{"n_layer": 8, "d_model": 96, "n_head": 3, "n_kv_head": 1, "head_dim": 32, "d_mlp": 192, "vocab_size": 2048, "activation": "swiglu", "norm": "rmsnorm", "norm_place": "pre", "norm_eps": 1e-05, "positions": "rope", "rope_base": 8000.0, "rope_fraction": 1.0, "qk_norm": true, "attn_scale": 0.177, "bias": "none", "tie_embeddings": false, "parallel_block": true, "extras": ["capped logits"], "init": "uniform", "init_std_qkv": 0.0498, "init_std_o": 0.0, "init_std_up": 0.0498, "init_std_down": 0.0, "optimizer": "adam_atan2", "lr": 0.00267, "beta1": 0.9, "beta2": 0.98, "weight_decay": 0.11, "lr_head": 0.0112, "grad_clip": 1.0, "warmup_steps": 573, "schedule": "wsd", "decay_fraction": 0.931, "decay_shape": "linear", "final_lr_fraction": 0.05, "batch_tokens": [8192, 16384, 32768, 65536], "seq_len": 2048, "doc_mask": true, "train_tokens": 101400000, "steps": 4237, "dataset": "wikipedia_en"}
Each number is 500 + 40 x the weight over the matrix's rms, rounded and kept within 0 to 999. Layers, rows and columns count from 0. Numbers have three digits each.

# q: layer 3 attention query, 96x96, rms 0.137, rows 7-31,39-63,71-95, columns 0-95
# k: layer 3 attention key, 32x96, rms 0.113, rows 7-31, columns 0-95
# v: layer 3 attention value, 32x96, rms 0.0931, rows 0-9, columns 0-95
# o: layer 3 attention output (transposed), 96x96, rms 0.106, rows 0-9,32-40,64-72, columns 0-95
q7:489503534474506499497453473517532503468555537544509495461522478460470534465506443531541482496567451522482533523509532519540493509508503555467516504508541511467489496530501479497463547523537552499503500506487492508465525499525517545524504483546553475545519482499511495474475488495473483452
q39:492499493524451527555430537463502515445462490561553483438561522501511532532552457474528513484435486541494493531532490496549439534575498475536543477471513536450551466465468464469516443487508593411474456471450505485473495449486503516538533508492411440480499534472551475401464480527503488507
q71:455529550512557466521474535490546494538501499537535496485573556486497478458565474518513442459500521477493498531540543453532490514455599493505522563478483506488461487516482474521461542521540530501493492507509566473499523502519428597533470563517463471539513495499469536496477479544518502503
k7:546548588525533510495452535471535518472470491531562535472522535520456539501559477448478515551478589473549518523534500522541488554492601477481467514527427557484456510495526583504436529535516505520493450498558479470499554492515464557517480504614483469540484570460538460464483457544461462511
q8:483496445518487511515512531484485509601433495506471500536497548575505490501511542545457533487483529482531467501533468409464482445553485464548518504444452483554492584458471526474496498540447434524514515520490510572548503545492457486506494505474473566484508508493498483515538468485551520551
q40:478487515479482510491548498526486502531538467510458465543403400459499469533504515514520475565482499524487433410530531467477502460476478553518497516468535473527461546467472540495510531507488465532472476469571478480519513511507504490510477492465541523530509502581513555489515465504502467490
q72:524478506512475531477515471543540522538510514482445496506469514470515495536501552540519468543499423503517438442506480471460503497523461545513499485473510503543529520420495520488563437483447497510440453510482472520460514488510542488482544426507605523486535489493543482525520494478486519500
k8:447489539482527450495536496565553541576506486478418533512473534550495500493496503449507488486513569476438439490450538504474536510444501544497544483496481462517497532462494485536546465460477504545483447450511515470436524584485496422444533552426517534535409487553471496532543520511508597524
q9:472441445471486500495541464466465470496524522474469497534516498495510400476397491486473491514468480522452534483545483487474469444427500470443529575476498479489549453515470522493511444503518518545518504491491504462537501545499559457478493557498488539434446490518501478550570451463531519506
q41:397422468482482496427585500503444518479560459475453454512427439463494421509447517455451478546486464511405543473453561496460471392441549528502571473455536397571570531494479511485546502462454456533517499445468495460512464557432498455469477524511459572439480478513485456574539457485564552475
q73:485489489474522511487534423545481488440514604389458426522480554468498470468493464490505466556484492541491521463540500488515465416457520494444544539447552494537558472452524513511535491500541531511462468473469452452467496546451581489458475442500510528427500466546575501502551451430487534514
k9:464399484433571462528525466551493528553633560474442557508463523532499388463480471468601440514502487470451488504499601544492571374417483551463572539456533472523538462499501462521540509494603517550546433488540527437411486607367487436471569519452480593529492471570481472520587470471547534515
q10:529539458489447472509472510510476518515475456428519482484475475504479540527520452530487511483442511496489472539428530505503487532505487534499499454510530534512462474494522462483513424473534475515540477457544519500469492500462540493526507488541483504550462486512502477443478527547479443463
q42:441504504498521546472488470492533500507523524486517522488457490414474542487500508517496486442544482499474461502504489498481524508468471509485471446471506465482517516580540499495446538529420464532540539532550460561466519471532536495513523503514487531497476454550522514518472505480489521475
q74:476492529530443441459525485584538544513514488491491430496427463406432510529528521478511531560451480491478507483481512494540513520490477565532468438510471504536486573489500499515532481481477457464489515443496452515524533528474509441521572515509571523546480497570502563509478550533523515479
k10:491506516505452571485500510524479565479508444478514507531490469462541492497433460480477500450539465459463415529438511491465515512502474519601496486508558504559487453519520512493577470456521492505505480503532514484485502523434482467494587531497505510634413511486518486480493541526481482492
q11:482506576497458472513501514474512512552483510523457475446501489552509488536549537546514491560442434470460467474501547553491533510561461519531487474520475535570439540516501513489515475522485468542481495549449528485480525427532479483544519467427478512489496512534516522493499517563575486543
q43:491497461503535526516476445481468567493455506492499534436453549478528529545499524571545479488523487486514458502506517530526519470506451519487487519473470551511493468504513511574500451478544493552479515538500499560497537500466500542485498456489496498535509492473518535462503518497512507511
q75:513480502513488422551427500453503529508508482496497485474540469519507448530511503463520523519464455486500460478449521482479484529506462526547521459506499534566488482519443506500515465431487511538510503505480554497486520432519440466514554502476511490514465464535472546499479495527571504502
k11:491546518550519513493486549492557489547491508565555475460506465473456567465517470537487549471510527485487511549529469452534543519511476479525468461512427552487462540545459529501486547531475493512486511533558490570510504508495484550508485436508514433550513436483497457458419569539473480557
q12:532540533526510503465496532525527471509513499509544513523473453525483530508479513542514517462535478563495530521498533538487454521480518491483500500485511472454503562424538537504504574456522568448534507458553486541475523492506520490489457490580460462518428534515561459449505486509499456438
q44:550516523531469500493463499479509525499484491501501509532590550513497530548510504543499499462504471505556481494444474512527485551524501504457521453488506531497499488522518514520482531498511560529510465483483515498490502455508502551519549483550519473550505485503522493476522556502476494471
q76:541516529520489476519502560540517522537484449548501508447530469517525517505525506563437566531519554459478497561478533463495483521518531512484511444472490476471499508508496484457525536485490528460569500487485532508542533511488473472495508522472480467547500531460459479455508471513482492464
k12:536589534522506479516485469489535414502496499455422513534464478490490518492402530519488498569477498493506430566519479527499486506495472549432490463470517514434554517517478497536459520430548473460523533396476487486511460493497521514502484559507514469453518525444478557496516440506470531416
q13:456455515502535545453578507532506522514483433466490507528492463506539454486479457500498518485505555417554488467460525484467448518457533442505497463476522438514552499510495587454467498525521469492535480470468521513514519535485488490444438519574482584437508479543559495519550469458450497505
q45:438503530501471555522555471507563462497404447520511461554605525540545506507526488491426493463500489397605511477491448501472477547473510484514473454492503533527483527551525588507486538522473486472500455530482513486535525544521497483489518466512478515483488490486530547547521495490506539569
q77:452481492521533560449556560562519472544466426520490477513560503469517472453523463526479465503533531440548498508478536511508499489498597480523477479464479456513496536540489528508498528547495423465501511518474539485540495531523503481485478534570499599464520457531521485531542481502513517499
k13:462424485400596477439578500503510522475427443495412552552505570502577403516493413344539443549444472516462504476507530422465449488347543555503476495456553511620531510569487547538425557465484455492499490450483481439669513615475468420521522470536494577492508491574469524464603505454462574455
q14:535493482467558517491516516491524457472516508521501500461514478482500505419461526493556530449484474415503521553512491579535472544574477549558471478509522523532480546545531489470502429481562483495458491581485502481519525504507436511498472474500482571531566474468547496516499506480471563527
q46:524527513525514491501507491506483495504502477475534527525493471516492477492513474492508538531491449492540452510486469482525563498506492516497475512488569505476491502528492486442469559506483521471456491475499525534494468469489491520487542458486510499564485467525529512524498474503452489494
q78:526499464469536540514502515416506468497537480507500534512481514454511486487508478508539497490530476433463497519480525545506460501512520562506505520514524525507487492559503470479490518512513519476478501516520517477495458479517472551480489486487474553526520465515524465538467480508450481522
k14:501384446493467490514485476477460455461512389444521468516529490431518507431559564480490592453515484471526519491498391431506552614548526442509454450449508502495478441536459537486543495587495520486484451460452507491506482446418543595464556443598471531546549530532548512580584541625399513551
q15:554497478481408575518449514453451434521512435414492497455466491480498521495475514503509551487418491505459474536472530389511552526503494482451485462451537573463449467458513491451500492508497533480518449494509443494476584492489514555454494461571490460529594650538476468433456467568486470482
q47:477483506504492513464460498470497509541524543483475532484435491462523547533544489480526517504499482546437535456472516495479499512515491490443508520529459543491504466490483518504520479518528470508527523497560453473463539498505496461529488556484433476487524533523502472442466512516516462509
q79:552515489457469558549475458555482438534532500422465483473469539504462558536498517480512549504454474541484438465498535454566517519517462437472469480519504520441449495445537461519524481503462532550540492449449410469476552474498542529487543473566509424511536547510521472489480533535436467488
k15:614529499454470455514511496508362424439556485421544497392516513392391552447451481500487566445522500549471383543510588458511473531508444534472386417431462523439569559493587489498538410553568510449504530459505495574419509464422543497491522574609545462563514535462520455431412503505494378493
q16:582461608440520521418381596365447554485498580435479549409497528442490573536487447448545586497485483503506564589467570470558527564558569370470452448554322553493486423573521457401421522444568488539603454540482506544453411331595485532484344597530491376619595554343489566484404406631544475415
q48:375516452515442632443547516576428410592426393552391573491496495511577431462480413620406415626605459479463457356408448502527451540424558536534591519494583422434624627525491540601581560472419432579422476533438525398582467521529578447444578486605447588440501414472474412568568448491384657517
q80:255420390501394444411688446549563444638450381578402428584444464527680324453538508496500477489504520392441549424458451484412445400455580563512475509404596399589525553529535706608489570639434438590410472480441528477669517719444427366500611536472391651394400474571446510559621575364514654477
k16:482550489504474487461432493448497501455533506506482493545527471481463526535528511515491478488515473526511480499497481564518509519452494493529489494500498502457476505507490466471513494506534513525463482505474508465469483459527513539503558512531433464469496479497507508520512514522525512539
q17:456453499535498486442522508487563548462473461473418513641491555525553475525509527486526446570478383475544490464531390481432476463480536480516489547505577476507526461393520538510442462546464562589495536521520472441525520587475504430496558455454456570500437601501535538494530607532553444518
q49:498454526483532442453554510512518488465453476494445525530546422516538467605493563541493480578459522457513558534528456453458544554491511512522525538556514535506500468451537567467524530574502439548492522542512483500546495537486509496514523508436466524541463561461544522564548436453578470448
q81:483445508520479468486519461498498508515518610487499579552535436401488457435515532521532519571508516525544497485507500529472524467441492542576538522510545510461482567486517472532513515490464488485499408507454479465514478529561488492481554463531537513495468530557496551574483553524514506432
k17:488452493513496504550537486553528430490494472494555494466475525572519477519498473517537482554498485495461509513542495473503459489504512486496528477498527490495509507556500531518500484509467495405533491443543533479490509503482486454514444489516526537506467484483471505520534480494491533507
q18:557577525524477494534391501527525505418534513526498554501467546478470571492560460429537470422496480437584483492537512540545522501510487504516458503514467526484519456462455527530448510479538543594545525473525485532437506533537545526515487443533530421519452523478571517501473469505480481501
q50:534464471592514450522416538502509503477500455506521522496483510507458554513525509485519488500529557504486523548567491501559497485523498467465486488497445500532535505524467567508513481459537491507452489534406467543520512391527569502476496496474509449528566486429596453546470454488508428554
q82:442510465521435513464485510551587474533567489609504477546458535484450498483500551463450512491498559439536520475537479585486525510516447557593458521508507475544431504606502585470496435550565472537471480543491514495491546506561490501514558492505476485496406558512599533551484523469572527528
k18:559495520474454483511474472484454486472493508478444514498538484503473499523505461555474503464484505527482437550498502509534503512493467491461517489463530519471514486521523489457523481490517564487511509496501516487449470474528499471488499499458477473510505464532480496458489497499534504508
q19:468471421476532459538561512510517446539463417518479459551501451558584428503463514485460504534499486444488525492495424487414452481454469512474485432500498452556471509485485519518553458523466516420481517547481547461530530542435524583509548498491454506524450544389444540484578519492535520518
q51:496437532474526443468589496578527526499556451500501502488452374574553413495503494591498527589507527457513527482538528461452519476465539526502481480505498456435505509526497545543499493531458493470429507534515490461516515505498529530483514530438481510559454449556507591646516407529549548503
q83:484476448475525550496569489556477509502456525440390522558506539489577451508513512565440507558448451436497481507451490480431509400398573460470539475485532456472589444440538519545577496455506495503464448450495478510507450574462491440497499458538481555459511450493511424488606440467483530471
k19:434501472431480516472523483526543480531478496500474530515522540569537420431505481520444440532461492495446479498454515466542495435505588510454514502480527467495519572517465513571489490519473470461516499485536461478566521569529457447538475557498517565454477501486484460536560522481498522430
q20:547533551516551450502434479527499464407496529516550447481506448428492553484550447485467498444537532553561492513511520550542521555538470553490533499546519528473482497446462474557498522477537560464456510458528511513431487453520493487527487481464549421496492460516539454481444470493414475478
q52:514529493560466514502446457505465458463473470492539507502515582466481542434508446454511525432582484515522467539512541501559458506556492489534475514502462502453468502502447473506509516508521489476464489456424485521505541466522491506500533500525502477474549498481560471490442491498455480501
q84:462478551551562464501466537474540474511499474575525472511509480521493499462519475477483501474521524496507547544514487519503530547520470544510465530518450529513500464539501531495469578523532509481514536474478513482527523446487420512522499526435453464498463540507512479463476540473523499492
k20:501531519505512492478465487476503524540443547513501521470493517441485547525575547489469493464546577519541483483506483517468519544508532518445423512535462518499491489457545493528453529517539481579558512519462431445540556467557506550506512477522498456488523502519473522456461552528517445484
q21:458448464514524502499523485490467491565462533503483487546481528537557456492424480514488488524466527468511440481556443445447502432514498462505499499468447507543532484488512504493527531502509434501496495575466496498554509522470455484471491513434463544489500545507461534485560526443497535511
q53:472443543450511493477543489501448510574500495460455543486492490481513473542480455537494504508503508490455524457519428504434544475447500541490500536522557474509467519474519516494482543515521438525524556528567495469517467576505492459489452493481497539524466520567538518531557493500559478537
q85:507474513488471514540508455528494483458514559506449485534451549518547471539444477532482549487501491551524469501526430509473490456506497481500473483511514491500543517412500486486510438460452493501475509528451483494492443514503496465483457467472511487463502491530545489500526488453497499530
k21:503460471503517451545542475521451445479564451519516475497503496482513455503480471536484486454496469497455523525504503494485487469497490498486514511442543463499512460523435493533546459525493527437490535482492546436437479510430452480460459512519504542529505487485511451518541464475477540477
q22:540539552480505486436440495565490480501475531513573525409534480495488572482542448474515464508529552521514483544496514516558551533562524563508498493540489521476462560463467480557465555513503523415458528465512449467505489470497483550502509535490535463511513478519487480487456518537455460489
q54:563569524527500489531430503529471519528438536473514528446547503542472543465547472526486510479529488530509479557525477478530523520490499569528521481506541553481449510544518471497463538518531520466496508489508444501487507426534497457483552510507452429566454518536525477448430548547469484466
q86:444561611498511475478513519470523501532503465523580511456523444523494522520506491423486501522519527537487545539484518534565491557545518517548457489592573528477459549566523528531433550509477493487492511438493470490529544473497435509499496542468479481517480545527495518483440509561511455489
k22:498524504514464538475528477489458533463445508484473572517498472464466545469534494474462509513509508550524490522524528533508470582528517486535480487525481501496469489511538518533449512460487525535538513508540491518527561464568476579522478516575496505486537486526492525485408495526523459497
q23:483485471503476482542484476494449515499534526481471521525523493472543434521478471493507568537511475579444492485513490452482481444505478508454490479450538486518587474477482494505540505486463507534513509447541482467513511532496532469500512486475441483498458515520453476511508471501506537526
q55:491482490471500508525511514507427485484529548440459548540525529523545474539498520523517512509439529505489503442494500485420480465453496511460544525506525501504560495499522469467570468498502424505533484532511504467480462503509526445483507528483451482472546520533469454525540528475543480539
q87:470462515547511466541502505479464483520487512512482501530536554547542449492485461540539509504440521517492454473513523479520458478477524492449530518454486524474592430506508491516520445490574557526516478474535522481457469542479525505464467514482419473480448473571458501509545471491547520521
k23:514416473460523470532491522472521553532538549488495459472479497480471398486499523573504561527503467486451537551495473488474491482515546493495525525449542514460528551471488528487500550494543553456487530561490501506461478503485471492495440496429541533521491505505501401536517485455454492432
q24:523480547527515465488464521477505464522489508519521494490546527518492497483502541515528480550464486495520487445509495488521489535475520540473494529476486531517473506526500550495496516499516528485453493501491481527470547479489488510499501445534504511470549465479461537448501485539503522477
q56:523518520493504543593460528525511467477395477518503524495578523560528504542545502544479521489405504431542454515533469499466452554499489478504494512543498583485499430517499502539574515520496512466440470563486553478496503482517493479536470473489450422518549482515480490471502566495492516516
q88:503473484525476554492497509412454497586454513553500562465577548532500492539517513523499473511469493471522483507488576446523499512470552513499484529531433546462466478567494537538520457532536482462500562574508549497521486486505482473516505551554472534474547437478472514483494481567549461472
k24:509494521491491499470500553446537554550440505524459498465527550505529520502493504605489510506453467468515520506518429462491508523466475509445429429489480524497478565522501536472405495530424462483506462482509455573534554506582519516548507438501552474512519474523458502441439553493523415448
q25:471475489455535499528568482524546508558509404520453475519532481524568479566501491511436455551454523413523521488526469441479428512501513494492496448463543477571488497496488563477555521519455443484517528502432494458555545577458474512542484496496504536463527515471513548479519479462496541471
q57:635475491499479464549483553561571534484510560568480498606581461578551516531569525435506446516425533530600517467552422497538506515531442505536468586465554592503453494407493571527481428511574527487439507552531481565532562505546422564498480406486615462489464553460484490443495477463435504519
q89:544504505459504505471452475571426539507506495404488583482557504517555537480532471522529397493496507467486491489438509492489520485457502519454489464474489534494545466495509503530536568509466481521542489496540469497453518450459518551525479480559492559492602454463535453443489537478439505472
k25:524447515517569462500557500506460547535552561467470506471537494472469490459526522513487438529567478450581533502469499423519467465502478541492485500536530466465480523443552484535479517495488478560469410468488492503486519471498523486484587438518486534545466507600492519512493544446465486475
q26:494453441453497445491523506540527459557519497537467530527521471556519464524489561494475510488533529517460521510477480470505444471501524465452563517455552456529515506483447485464508475447450533510494467427479501401547486524528523494495512522463487507449465493488458485568537481431518548437
q58:497453480466469457472501516532449528540450519451481560490480478485565479470481490524446544511517450489495524479444445445432471427444541524441569495423543448468540504451546522430528463511490494487518510470498452474493445583517533450421523559459445470483488532491489418531504452474533488507
q90:554538458451503524536516491512496523467496546495474513550523564538535509512490492563484454535462460498538492498521462477496461456486507489461528502465569492485525417496532449479509454446506546524518464445514457509461521536533521523462497472418452471479498492552515469519529504431483529474
k26:475447459460491477568540471477487463551570533445413478522460442509515425430464437489460496499530482574429528511511518463489474439525495458474554487482635481505515454488495364523561553466548465459470517501477491469460477509407452458485525563525512570490540509553486489511586502449489546497
q27:478538466510492520508458491467499434505478535449519519460579521504446531480470490453528459496516473567494453548575539545507483522488500481471443589535420514451483503513501487551429478493552477547515514503532513521518475456548500528540471488540496454458487429488520546494445499516501410493
q59:527527533543525492544453510460506501535505529529560479470520542485513542457532529514456509461455513498510439554563469519500520498496483486494437478493418545476494466537477495508488520558480526519479535535475503514495530408552484561570492457521516469466514458495461509433447518495475507492
q91:495524468506517496460503484417503486542468516531528499499504489438490522506483522454493493536521489486482532525541523563503508520438529476492421557520446502519429553515476519525425523551519417507476502493543499490574553455529482507548476552570515453483538470437494515451459509510522457500
k27:478514486554415569492421513520529498520497493492520551460568472507383623515498481526490522481452540510565505492532505494608468582476515491467438524545468550430398496502468531493369525477452494463467523486548461484521492457548488578560476501563502397448540509520519557477376465613486404482
q28:472493414446493523530475489517541481520475526459440492485499569537619469481442497533535469497494492450444421500506554528453452496441495576441513483440525505505522489471585461516547426475454505529489498531491492471504546524525501435504528519500478509492475508507475458477523527449538495504
q60:483532450445472519489506540527452550498435488485451535486485518533542474484509521604505510526449470473510448441526470500425432486442501479430551457512483491555542452512527509457556478496443490560496500477506559487492483509527515470472481516499465506451486495509470475510522480469563488505
q92:526485457529514532498483470491528496501481570499447479507532503495550486497457497558542485524448432530524489509523550483460517490453544508464478543468487480547505467490534470486512446453515521519464499484494488503508514477510456463480482509479475496475477446490485475472531461467503500487
k28:425416421480504485546546497528470431586488440447381446522442532477549453449438455560492455503504473491533454430502524412450514426410522507445534470455608479535551500471517510535538548544448474462503508497460455492482555625483520466505560582546507521497556488493480482539535500550511544456
q29:532492433462510419424494547529495607510493539498485567461517497479479491506531450518471511537463498562510547550470539486509464483568487516456504482498532474534545509531506504469501502523563485535553498492533484513488492406509545552538474500492518489560509478457447483418448461482450496497
q61:530509515533534477466485484521516544529547577477492511476468442475491544460474466480550499459543506486514512530508514521496541462516529552481474549530511503459473527508560524512421488490527527570543537525563428545478532517534496573496483488470487500576499489498521536506474470526486488498
q93:517499496476522450421438491561470564426505520458489512466531516438424530432573481520555518583473483514469504537482520594576420501550517528486516446498505515448542541513512480501509538460504522526543546457535491536426549464509555552545493433516525550533518487517441500426472514492484508470
k29:534542432470476550482489542548500572485483478511534546441448535444488516454557451440567393552515390531473552526437549551509513498505584466542522622533533512594524431494515451480577524436524547474457470487532555489458504447462457471484540508422511503581496380480537406444486500458498493439
q30:582541533532567459491435492538523512485517510513512505487471443480496556529508504469576545495472465541478496517531523531495527503504496532488507532523489551475472526509483470503472567459522537447575521496563480530475539444522496521492449510457499426554482515508571473411457493492541466530
q62:501489439496437566479472559474411499484509491541469525455485472478493488532487508476475528531469444568430461540515566513485455502506496490468531483481493428543552474498468414502544454443476457581548502503508508472491505466522486478512466525481427475497525479476552418525488441526545468500
q94:568489532549548477525421448456483550487521536498458535459475516495467521480484481470556557495508472571543475503496506524528509548512453537533501433457487543487502450510496450486489491418493539532531548508524513558435495425531493507481505447441493475528439499481570495511456471498513490554
k30:537589583582526444509364471544568472513574548477560519461497522492454593454415531573519565421566477496550483646483541561538550553553477548424455410585511527444479488500527417485396530449601435532579531495583445579419432464585519570479452556444548472557545487479593525531433450584479433513
q31:506506494499553553468485431513481487489504527510479477524479505462546462499533480479473517535582483493491464489520541495428509526502516508538480531453503496394491492570413548471493567490457548448559595545551513549480532511487501549486568462535537574539445483519552501480546465427530525473
q63:524531520461507565513507487500491485473496540570497477526481534502515436498460486460514494549495466470467475517469490519478495490513527547546483506480536491501510487497486490533481582450469509504467494521482534488501514523491466515495483479456527511536450507529493506479509532483491513504
q95:487521486492494480468504455536478469499500493456466497482491498461512459484509516483496495503588523508484521505549525560417483495490532502492472552488536455519463551544501551491460535532483506462489514500529474495523546475555501563531532515525507573500471460506519492512490453487529521513
k31:529473521500497401499543452514547457539444482469389553529483519560523367450495463534514524501518459430489411548469529506449373523556463573376508500441507519430483540558494485506427568563531477517440533496546528491434525553588490570452551546463480514509487431574555524455498370411584585491
v0:527534500473474538525530477446516478567533446495438432503624375452543490502506493447473483459520445519492484440513478561454579563452551456525489508463462463510459468499566440558454477426496492450515526529572467506523538478497542540447570539478490503559549584491560468498534445490505445491
o0:477397503547470520513519528491482461497423488493449545595526520464500413584395539504530555563461496533536528486539510509500508544545452465470491552459519545462588571545418605462521498494425547475495465518460482460587546483520466479487426487433580483486480549555565435436491544514470552510
o32:455519534476433503544583520497555549463441436475509525450537485471445555428586452477510410534480551473481467463498452524490440510488488453521538530564507513545409485480529508509514571474481503543493540542430539466506497535563556512502547424522514512524494528477492588546544526535525556545
o64:496533461571507495504573515546377512435547544484575484498411508493557498535530520543490501491458573470523515565454514476538476483548488546517448501485487554548512489594466529552505518557507459581530511450404587481468562403502485504490487441439529537486485484556539534503571500483488489520
v1:492491533521446448477481481503510525510440495442470416564415489528532508514502478574470509404500500491530581469480536462476483567514571570442503484503502482478473443416438492458494436556456517422491518556574534502483498503467502549484466530523573513459484488567548519446512437506500513582
o1:515509473454497509480546489512432508474446451436450496522533481541526462500512495416502542534453552485436475512502476547366484487453473478442535455516510467520479493397573471541519489452546511479513445500497442409567493523446551520490479516545449447463496504495478525510531513490501492476
o33:500540441542506560460565479462456449568396547509498467482479526461482529509484483512481446492534481486537535535423448482518436443483544489556513527509457473543549469459521483446447508462432455514547453522473490521475589502489527525486500413543562570546443470423468508530496471502523522476
o65:520575523465500471498463404452501487471544563515569477528540510544432524489473454547446483467440567566539539471417516509475525498457497460527492542485488505567431451442492440520479557559544421461556553502448561433472552507478596593500522493515559566483488516543483507581484483543521522428
v2:460460502514522522488486445480528481550559629509522494421488509489522514376501539512488515499582522520488521472576555513506508479521499502554491443497499457520515560481510509522471425585451380432512597551494420541495571495486481464509514563550520555497522450539425514520492543500490487466
o2:489561502548558492481528533482448516513578488494520491492468493409441487466504468424538475507533480503451547561529467548487538465482508490532447506542503549505509507533509515481455602520497526518533505507514480620484513535528520571485485435529476515537504523527536527448444488436491481491
o34:502529534592540485449527510479484498495573506490529515509479487432464501488523480509463471481538493525531539595503521545522539442521504475553462541489552354450464486529485522497441545494543525541585514525541531586464476481506526564466513459531544589508477521475529533474456428512521514518
o66:480511436503592427468529500481491576476511451485556494574527479405445487484492452458533484535526463527521525566456509546554516541465496480535470547470500500456517511503454555525405585538554551548516554465527524550571518514516490542529491481497531557520529449490538532489441500529422530507
v3:530518526483517488521543532552534528455514503469461512514466531564491529447498496484483461510507484486554467528524520497448512486505443479472404510532522530532518476509538534472474455530390461452525414501412527479487552473508585501490504480484469492473479494490470491503505477515447540518
o3:505458491559502484471459430510524532485478532473478523420483495466429499468503516464485514546572483512517479475541470561555457478448530555451514531427476528509500476482490508496507501536542471540431519529486523510481510533541514516493533537487499523490522529518512501488486496487492498501
o35:539446484523485585489466456564466503484508484497496483492491490492532450571522465519515547520417490526510487466516558480553503501509494508443493473527473518495499494509442507541562440508496446482467470489559488473503475530451459469470501521505446442484525522515521430446453539466482408468
o67:531548482583517578476475488487470490522529435504533539533531500438553508531455543549480501444418549510458407532545502430458483485496493481528539455528398510447452492504532442530601488461461514491546552475543537588488438547482435490495525498546424442457512523457481544507504472622534410505
v4:453525559434531419584530440524447551523475486456495541520523533499484537474528514509491510378434416522551459535492497472461554505470435589517497459445500511488481419579446511458540502533510580532516489496504571491493479489527472494556495479502526525529530481531531544448506467492512505497
o4:451490458530469450473460528517540494455505479527519531560474540516515488478490436464509421552509504446486559500511495590522453436474454479526464524533502417516504496468516463608468508512585487531494511546503509475400466503495552475480489480551609486516490501479391476518534450456459521463
o36:511480504466484588578503516534566465502408532485448496498521519529492493549508442488505562544460470482444505447525475485484454520500513524447590505443454512531522516507507536502548478483436461510453438494449455408534517536506504475474503520490477433475489513530500457478527492457463479492
o68:568499556513469579504478524546520455498503506468447538514519494562563537515502496512478498516463554484421483461542455467487542455494526461553581512478466424488499536497520451513524483493465460515519522522496469442492470492483464461533529520555445454487520584515445525503503465470508462494
v5:512503552561515469483492463489533514524506452505478489468510489561479511549547545416523404540561568501422508432540536524499554541510560512545512516445477487541497484514536487499472483444518507517525551474482487480522520458501427489450552452467531506447458528435590479551506512501596481539
o5:436426462512540501521446507522517479507498551440447571607494456462541523467380508501536531500501493579475511444492524409473534552451524496431497490465498567433512567556467548504504459503439535524459492519523499493560545556500456543449486461506475526521526572532514462454506506491469522466
o37:476508458429475475545524496502476515467488527479527544510554519516445469443505541519485471515461521514519451563509510473470500493555537440560491534512574467488495447540501514498482493496544542541459496469501511432518493497501531515471485523467433508493456533483392524510472463481492579613
o69:492463374429539483546532499519536485445507475488525477552501476407452491518520528522505609559474460483561454604479528519526521527489473435500473570432495487533499559525472542504458468551565571551407503538449530513498551439542497520556439491434422497553505498521553493493456461504422502514
v6:477525548552536540493524420487483402457540471475511598504455551468562520547462503505458445492571459531430472480551511458498479478496592515463502448514522517466472529512525566437523442461512543511553553557536462468466530489491405502468469510536485494527500556497510611463488506449533494507
o6:472496511489523456482452504482551545488542587478508552570512466498532441422470488522503454535470538417491527530434520480573524525519466483593509519553508547479444519535497421514441516481512574562487541509516533500514522514484488556551544427517492500448470465518523471553495492489424491443
o38:526542538558448514545517498504542499566412504573499490511524463537538487554498548485509494567475532493510487449389419500444471465511506575484549487531539422495543516526547473473484515515528469431480559442505455454509527472494491489558554545522480464527472512477521541470414550568512461447
o70:428387466486508460453492503523567592441436489519466469547499452525543443503542563487510522583447535463515542557534511528504544473558487535517467519492516443478544566476464482506454423557566528543495500467495483541519439477470522488600517510418425528489522528508480529526504481541439527495
v7:541518475666519466509501474458458495557454491535532409475519584484464496505558494507502492503541516437524514499537543461446561474522484428461542412510505501539499524548585534499539511517528519385432585453502440535521410520526518482540502521454483507529470467532524521587488406473518508522
o7:450530446491524455443506497488560504498562519523511539600460490461548474504475514464500439461548438441490533519451435456474467459537486542533472560559536505522518524570569428494494495487465494503496492511545462528435435478528553547424488465570520574518495544444433493514518517464445429492
o39:548545542529498449448516458535476543486454508536448428512590486467505538494494600500540527495539466509482465517455606461524513460464538565575491484520570541476557462432492518532462578588505455496502546476536521560561500475512502463423555566458491572485535475547378504541510434548485508517
o71:571441519430493510472607583515498431497479510429465501480506485505485527562515588506470536482471458557457538490516498461501452569560546455443469533434444443460505479516456505453484510490506480464447432507489465501509509445415459530463474462522376518443522426453496464505484517526502430553
v8:514550532530503442477473485477555505535525542528523551537520465574581497485452403557496556477524551507474539490495539583440468530548420521521424473424477487536520426481453473532530462500455574406562511467497483516506547520460610441396443488526443502461541508500496471467470559525475515579
o8:499517503504521419491440487552511508499536510503491463511540505534513534500500471470531418473496508553485425426539474553450478581460534562466491488464512517429477451449501547513513558590581488488572471536514536529478503556563495539453447583504552567490461444523523439477491440554502485505
o40:496490528509461574529539536498449456499456489504556568471541558510476478521529535460479496492517503453531473506444484480546471458539516525577482509551469394517466513509499401492497486475437497522507474507539539544425506478472489453548532436531541461539433476469493551481505539502488512531
o72:427561395450491508453547489527470529412578451514541479518560519423506527469581492537419475422459508526608522418480497435414494477487533550510532465503456517473475498451481538461529542585577469553490613509415477461585513549539450567505518594576548545564540489532560499512552512505536465446
v9:466495479514384493433457515527473493526474521508507481520461426517451493532409550533576532481475465496499525489480502550480489500514553512471523497457498445481540560501480492446480483457490518545497500491582535549497531532480489550481478443483580487529444454490477526460493465523514510418
o9:509499525461519583494545490510527510497469543511516435406556472507505586496527552497463573463459523500535545516473533432492556510485532510518548476493482491484547486480551453452501431496491464472522519476413504504562470491457506474550488514516428483416507541468530517546474509489499509519